{"num_hidden_layers": 20, "hidden_size": 64, "num_attention_heads": 3, "num_key_value_heads": 3, "head_dim": 32, "intermediate_size": 256, "vocab_size": 32768, "hidden_act": "squared_relu", "norm": "rmsnorm", "norm_place": "pre", "norm_eps": 1e-06, "positions": "rope", "rope_theta": 1070.0, "rope_fraction": 0.5, "qk_norm": true, "attn_scale": 0.225, "bias": "none", "tie_word_embeddings": false, "parallel_block": false, "extras": ["some layers without attention", "local attention windows", "shifted keys", "gated attention", "capped logits"], "init": "uniform", "init_std_qkv": 0.0693, "init_std_o": 0.0693, "init_std_up": 0.0693, "init_std_down": 0.0, "optimizer": "adamw", "learning_rate": 0.00507, "beta1": 0.9, "beta2": 0.98, "weight_decay": 0.1, "lr_head": 0.0153, "max_grad_norm": 2.0, "warmup_steps": 554, "schedule": "wsd", "decay_fraction": 0.946, "decay_shape": "sqrt", "final_lr_fraction": 0.0, "batch_tokens": [32768, 65536, 131072], "max_seq_len": 1024, "doc_mask": true, "train_tokens": 249200000, "max_steps": 3967, "dataset": "wikipedia_en"}
Each number is 200 + 20 x the weight over its row's rms, rounded and kept within 0 to 999. Layers, rows and columns count from 0. The size before them is the row's rms in percent of the matrix's.

# layer 6 MLP down (transposed), 256x64, rms 0.143, rows 53-78, columns 0-63
125,237,227,183,206,185,209,208,180,198,211,172,191,186,204,183,181,178,220,200,198,191,233,213,189,190,208,186,188,194,195,252,204,212,201,189,200,203,179,221,228,206,187,201,206,243,165,175,195,232,219,231,216,206,193,173,194,240,187,212,162,214,227,173,177
099,185,197,215,205,199,236,172,193,169,208,230,177,220,203,147,214,164,212,183,196,213,178,193,203,154,218,209,206,223,239,156,210,179,196,211,196,184,215,191,194,227,245,188,180,206,185,198,190,190,194,197,210,203,184,215,194,214,210,198,170,193,193,205,166
106,222,203,207,206,184,210,198,179,211,183,181,224,216,181,195,222,191,193,170,211,208,193,188,178,217,248,203,198,193,235,174,211,226,175,212,204,196,201,208,194,184,209,223,184,224,172,224,170,188,255,193,226,191,208,195,210,196,166,175,248,191,202,234,189
098,229,171,184,175,211,183,213,201,222,188,218,201,217,202,192,177,178,192,206,230,206,190,200,200,213,205,194,214,209,211,208,218,197,190,193,181,137,146,172,196,168,179,179,202,154,202,185,162,182,207,206,226,190,190,183,185,195,189,181,239,206,212,198,202
124,221,204,185,221,212,212,170,179,206,191,222,216,215,223,195,205,210,185,195,166,217,185,225,219,216,175,177,200,218,178,213,209,194,213,202,214,190,201,210,196,188,217,178,181,248,182,198,156,202,193,188,185,199,212,183,200,208,219,228,205,251,261,227,204
092,205,202,201,167,222,189,229,201,232,242,205,231,201,194,210,214,202,212,172,200,218,182,228,234,160,214,195,197,231,221,190,225,186,160,195,229,188,175,167,201,207,186,180,221,199,181,206,214,205,188,171,221,182,217,213,200,196,178,213,213,190,220,238,186
099,192,238,174,183,191,203,184,147,186,215,211,214,183,226,186,196,210,203,211,198,197,205,232,191,186,199,146,209,202,196,195,191,209,218,196,208,220,206,211,206,210,193,207,181,149,241,168,220,189,238,197,228,218,235,195,218,193,192,221,222,203,225,195,193
101,194,214,187,182,189,226,200,176,195,177,163,194,225,244,193,198,196,225,219,171,222,209,211,168,192,200,177,211,214,206,206,192,199,214,159,239,203,218,197,257,221,201,195,186,182,184,205,207,191,180,194,189,152,203,214,204,202,185,175,215,190,211,184,236
073,207,182,225,205,195,261,190,205,230,187,228,223,225,198,189,178,182,201,219,189,235,220,242,207,182,194,163,194,167,180,204,194,203,218,212,197,170,186,189,208,201,193,188,181,203,185,190,211,187,188,231,191,208,165,184,198,214,167,231,216,191,186,217,228
095,231,189,193,233,185,227,219,227,167,200,189,201,231,197,242,201,238,185,216,204,168,196,196,221,192,178,232,222,185,196,216,213,198,209,190,206,199,186,239,166,206,174,208,241,197,192,158,196,175,192,192,201,203,183,216,210,211,219,222,227,210,190,194,226
107,188,229,204,216,170,246,204,201,217,199,240,207,186,197,157,206,208,185,219,216,194,212,156,199,213,222,203,207,210,228,160,199,201,217,209,212,209,219,177,202,162,203,173,173,201,197,237,206,196,225,197,194,177,192,188,184,213,174,234,195,180,225,202,177
102,187,200,201,167,223,145,209,191,206,205,209,204,205,246,212,183,145,205,199,208,209,201,214,222,166,196,212,243,222,184,185,197,191,183,203,219,232,194,229,196,184,218,191,184,216,203,250,209,175,213,177,213,208,195,175,195,204,200,196,193,206,228,218,204
107,217,234,212,159,184,230,178,188,203,244,201,207,209,180,174,221,147,208,211,198,211,182,150,211,193,202,183,227,204,186,203,204,199,177,196,206,192,219,195,221,184,225,180,196,196,199,175,200,206,217,181,203,206,191,227,194,203,172,168,179,190,159,182,189
086,188,215,216,177,194,255,206,186,216,173,235,207,194,171,198,149,176,234,202,200,206,252,191,217,198,182,197,205,205,217,174,232,228,206,208,184,196,193,176,205,204,225,199,193,179,225,187,195,176,191,187,167,205,190,198,227,207,186,195,212,199,230,196,184
104,184,196,195,211,225,192,195,198,200,224,220,194,206,218,184,243,197,188,195,189,152,197,228,218,225,187,211,177,167,155,217,178,212,206,199,201,170,218,211,213,202,200,207,219,254,204,168,223,189,204,190,165,199,168,208,198,172,207,232,201,192,173,186,204
110,192,206,214,209,196,188,184,181,243,227,208,215,188,220,212,188,207,204,195,197,214,189,207,169,200,190,165,215,211,201,206,180,227,217,149,186,213,188,181,218,185,223,195,218,257,174,197,173,197,189,195,184,182,202,188,204,188,199,158,226,189,211,147,191
105,186,254,170,167,222,213,203,215,224,189,188,205,197,154,200,208,204,196,220,239,229,178,204,157,178,192,198,203,218,188,188,194,189,216,226,202,200,217,201,212,198,208,175,229,164,233,213,216,216,236,215,223,209,210,196,214,224,178,208,190,206,216,191,206
092,203,207,197,156,237,172,199,226,217,198,202,207,180,223,218,224,207,213,222,207,197,178,216,217,225,203,237,217,178,195,223,209,224,187,171,211,201,215,202,163,189,202,167,185,210,188,210,207,174,212,226,238,218,160,226,176,207,191,181,221,186,224,186,183
107,229,211,197,207,211,218,227,182,217,189,190,200,225,209,199,224,169,216,227,210,192,213,206,230,182,203,213,183,210,165,221,221,197,186,162,187,168,222,202,191,217,205,211,217,227,219,194,207,169,196,222,256,208,210,214,201,191,230,234,172,238,207,220,212
093,178,207,228,218,183,220,194,182,201,240,210,208,225,179,170,225,218,200,212,185,187,195,185,197,204,211,142,198,147,199,194,231,191,210,184,204,202,188,208,218,199,190,212,189,160,169,179,219,225,203,203,177,214,182,180,185,199,174,220,197,192,171,177,221
120,176,215,210,217,216,208,177,153,199,193,223,172,216,169,176,175,161,209,203,216,189,218,174,186,192,204,149,200,211,198,200,212,157,190,193,179,199,230,186,199,178,207,210,164,187,162,208,201,228,191,230,193,203,221,195,211,214,197,186,216,196,187,195,231
090,194,181,188,202,185,214,206,206,220,193,235,241,246,219,204,194,170,204,178,241,197,181,221,226,194,228,188,199,223,246,161,211,214,185,210,179,202,182,199,196,214,184,181,188,211,212,199,214,163,188,192,196,220,181,209,212,198,196,190,167,220,213,183,159
094,208,214,211,184,179,193,216,222,232,244,199,233,220,164,190,213,216,218,209,167,183,218,226,228,210,179,237,211,200,195,201,199,198,178,202,216,168,188,184,170,207,165,212,210,222,197,217,222,188,208,240,172,224,185,185,222,175,211,191,191,189,172,200,192
092,216,210,189,210,187,175,211,203,162,181,210,225,212,214,197,233,230,189,204,197,197,181,198,212,216,201,213,175,198,230,235,201,196,217,191,221,210,179,200,213,220,185,231,194,220,190,191,182,196,220,215,192,186,169,126,200,199,166,179,218,233,172,213,201
097,218,218,226,227,203,208,187,192,219,214,193,195,214,235,158,177,187,198,220,203,175,186,198,225,185,218,206,192,182,246,186,197,193,210,171,212,170,182,197,212,166,183,193,177,219,152,220,183,204,202,182,236,243,191,183,220,213,217,222,207,212,184,212,202
090,238,171,214,212,219,206,189,202,223,253,165,174,161,194,198,213,205,213,214,194,219,191,197,183,172,167,206,184,217,202,203,189,198,179,161,168,180,188,194,180,210,231,211,204,251,204,191,218,218,194,209,219,221,190,183,196,227,181,208,211,192,196,192,225
# layer 6 MLP up, 256x64, rms 0.161, rows 54-78, columns 0-63
099,185,186,224,205,200,196,188,182,200,209,190,199,216,244,190,219,188,187,199,186,213,206,179,173,236,250,175,170,209,204,187,195,212,192,164,212,165,185,212,201,183,201,232,232,201,220,162,201,193,163,210,216,214,222,192,204,214,223,178,188,224,233,214,176
099,184,173,209,182,181,173,244,230,172,191,200,210,201,220,220,194,207,202,187,198,196,181,193,183,209,196,203,177,236,199,193,188,177,215,176,204,202,187,214,182,201,230,196,242,219,259,183,214,201,167,207,190,226,200,160,192,247,204,208,215,196,209,204,193
096,182,204,180,231,197,190,215,189,196,214,167,239,218,213,208,196,207,172,198,222,211,189,194,189,196,229,219,168,213,195,216,157,199,164,182,217,191,169,182,225,214,226,236,225,216,186,214,199,230,196,171,222,187,218,192,187,208,198,175,193,186,247,215,186
114,182,170,200,199,191,174,205,234,192,173,169,168,228,192,188,222,201,224,152,231,207,178,193,182,192,232,212,198,221,156,178,184,177,208,191,224,213,196,213,224,187,237,195,203,207,215,176,191,203,198,190,206,235,231,211,197,206,202,196,206,206,203,191,158
092,193,186,189,201,194,178,166,173,195,218,199,199,204,199,218,210,165,164,210,184,184,187,175,181,177,238,217,183,180,194,158,188,141,199,215,153,202,192,192,217,175,194,209,208,219,207,191,182,190,174,195,214,208,207,213,198,204,195,176,211,176,200,246,212
099,199,187,232,208,203,173,191,231,204,188,204,215,239,229,189,213,190,155,173,199,205,216,191,165,223,174,197,200,212,176,232,204,189,192,211,182,210,180,194,184,170,200,213,202,200,246,181,176,202,224,176,210,197,200,201,191,206,186,240,154,222,225,194,211
102,222,191,197,208,167,190,181,202,171,178,228,212,205,218,210,220,211,189,206,233,196,177,160,206,190,210,204,195,231,236,199,210,182,199,223,207,224,193,169,221,182,182,205,242,208,230,203,212,221,221,215,253,244,214,189,192,230,198,201,212,193,186,210,185
073,194,186,209,220,220,212,208,223,196,214,186,189,252,198,249,204,202,170,185,203,194,198,227,218,195,229,222,194,226,201,195,204,163,187,209,207,181,192,202,189,206,233,180,211,195,190,226,229,205,201,204,203,220,206,255,187,238,206,211,232,186,243,204,199
098,205,182,185,152,199,179,219,197,235,173,214,191,209,183,196,188,205,218,196,226,209,212,190,170,186,202,157,189,169,210,209,187,199,189,212,209,182,218,224,223,218,198,174,192,213,187,208,217,211,205,149,179,224,233,174,182,224,205,194,162,196,214,186,166
107,215,158,163,197,203,178,186,234,197,192,167,224,227,197,242,219,176,201,176,231,205,193,217,185,204,183,209,200,211,167,235,193,178,199,174,183,206,196,217,208,209,215,219,232,220,234,185,207,189,177,209,218,191,226,202,169,197,241,184,188,203,189,203,200
098,249,163,204,188,178,192,204,184,211,215,194,173,227,208,198,223,213,204,222,205,172,200,206,167,210,169,216,228,210,215,217,174,195,188,186,196,187,209,191,218,188,210,168,204,205,227,204,199,170,187,169,197,194,230,228,159,234,184,177,221,190,167,218,192
110,169,175,187,171,190,194,202,209,191,205,173,184,191,229,192,184,215,198,192,208,233,168,190,177,211,199,193,217,225,231,182,181,215,184,193,204,207,245,203,169,173,204,245,242,178,200,220,196,216,181,197,206,190,194,205,181,231,229,210,218,184,230,177,224
087,187,189,197,216,201,201,215,218,182,188,194,230,217,190,199,212,209,180,200,230,156,213,190,221,207,215,240,196,249,216,200,200,194,195,204,189,193,221,199,218,225,169,239,216,238,230,225,211,192,178,204,189,179,204,221,165,216,230,230,179,194,222,197,227
103,181,183,176,233,192,205,221,225,174,169,207,177,214,156,229,189,196,206,187,206,213,205,154,169,200,168,203,219,211,174,228,187,196,193,219,210,184,229,214,196,182,189,205,213,162,186,174,190,177,231,191,177,199,227,202,185,215,218,194,175,210,224,197,210
116,201,182,191,214,181,185,188,219,195,185,185,188,202,208,223,233,244,214,168,200,209,162,201,191,212,207,184,184,225,213,201,177,177,204,164,230,212,210,213,233,168,221,209,203,247,229,230,175,180,224,164,203,217,205,188,195,221,202,207,182,229,198,193,210
094,179,212,195,221,201,179,227,239,216,203,188,190,194,175,200,198,234,194,204,233,164,186,185,158,189,177,205,194,191,190,183,184,235,229,211,219,208,215,229,202,201,224,207,230,189,224,238,215,215,237,223,179,223,223,192,184,236,200,219,190,192,190,203,199
091,248,182,184,207,207,178,205,211,200,220,192,158,223,202,206,202,184,211,195,174,202,199,213,204,192,217,179,181,208,218,227,182,167,233,165,194,250,190,180,206,196,196,217,209,214,183,244,178,226,183,198,208,183,222,193,154,224,207,205,210,214,186,217,216
096,187,197,174,208,199,161,209,176,215,175,163,204,247,194,178,198,228,197,182,216,221,190,197,156,230,225,193,222,200,191,200,185,175,194,202,220,197,226,203,230,187,196,190,203,232,197,218,227,182,235,197,180,234,204,199,195,200,204,176,202,228,226,191,231
089,222,184,188,192,197,161,178,233,186,188,193,196,203,212,195,196,213,194,192,206,189,169,211,218,196,202,251,188,230,211,209,177,214,185,192,203,208,179,189,220,223,229,192,205,216,225,209,153,169,172,213,199,219,203,215,168,211,180,203,192,197,253,199,159
140,212,182,218,227,185,206,205,212,201,164,181,191,226,197,215,197,209,213,161,200,196,203,178,183,220,219,248,209,207,211,218,177,199,212,201,154,212,233,247,173,177,218,203,223,201,218,216,185,184,230,183,206,189,222,186,199,232,194,200,175,213,189,166,215
083,205,186,220,209,196,192,220,205,199,204,194,181,209,218,246,219,193,184,187,205,182,207,175,199,184,213,196,245,218,203,231,155,229,198,212,217,193,197,169,167,214,209,193,211,175,239,216,187,204,215,205,216,207,150,226,217,216,183,187,213,186,179,214,241
088,220,197,230,212,205,177,224,193,216,194,184,202,204,204,228,222,204,210,154,225,199,200,203,204,159,217,228,196,208,178,214,165,169,203,219,175,222,195,183,222,233,210,224,215,206,221,176,165,202,185,215,194,189,220,188,148,204,208,202,207,227,187,232,209
096,187,189,207,196,208,197,184,213,230,227,213,183,212,206,203,197,180,189,189,196,196,192,167,186,205,227,199,219,185,174,160,181,191,180,196,169,189,241,201,207,191,222,184,219,202,218,211,207,207,182,169,221,208,209,274,193,222,247,200,191,186,232,201,193
094,177,186,160,198,191,203,218,209,195,223,167,180,201,191,234,197,190,190,191,219,204,162,163,181,211,180,222,208,213,214,215,172,204,220,177,193,218,240,223,195,199,179,189,203,182,190,184,187,159,182,206,164,186,199,218,232,232,206,168,199,211,183,226,217
092,219,200,173,200,175,187,213,212,226,162,182,176,257,217,216,212,159,183,195,235,226,221,206,209,186,211,235,193,192,215,199,188,168,181,190,239,203,196,227,197,218,179,201,195,211,191,203,192,194,211,195,190,189,217,240,169,213,220,188,185,217,210,225,196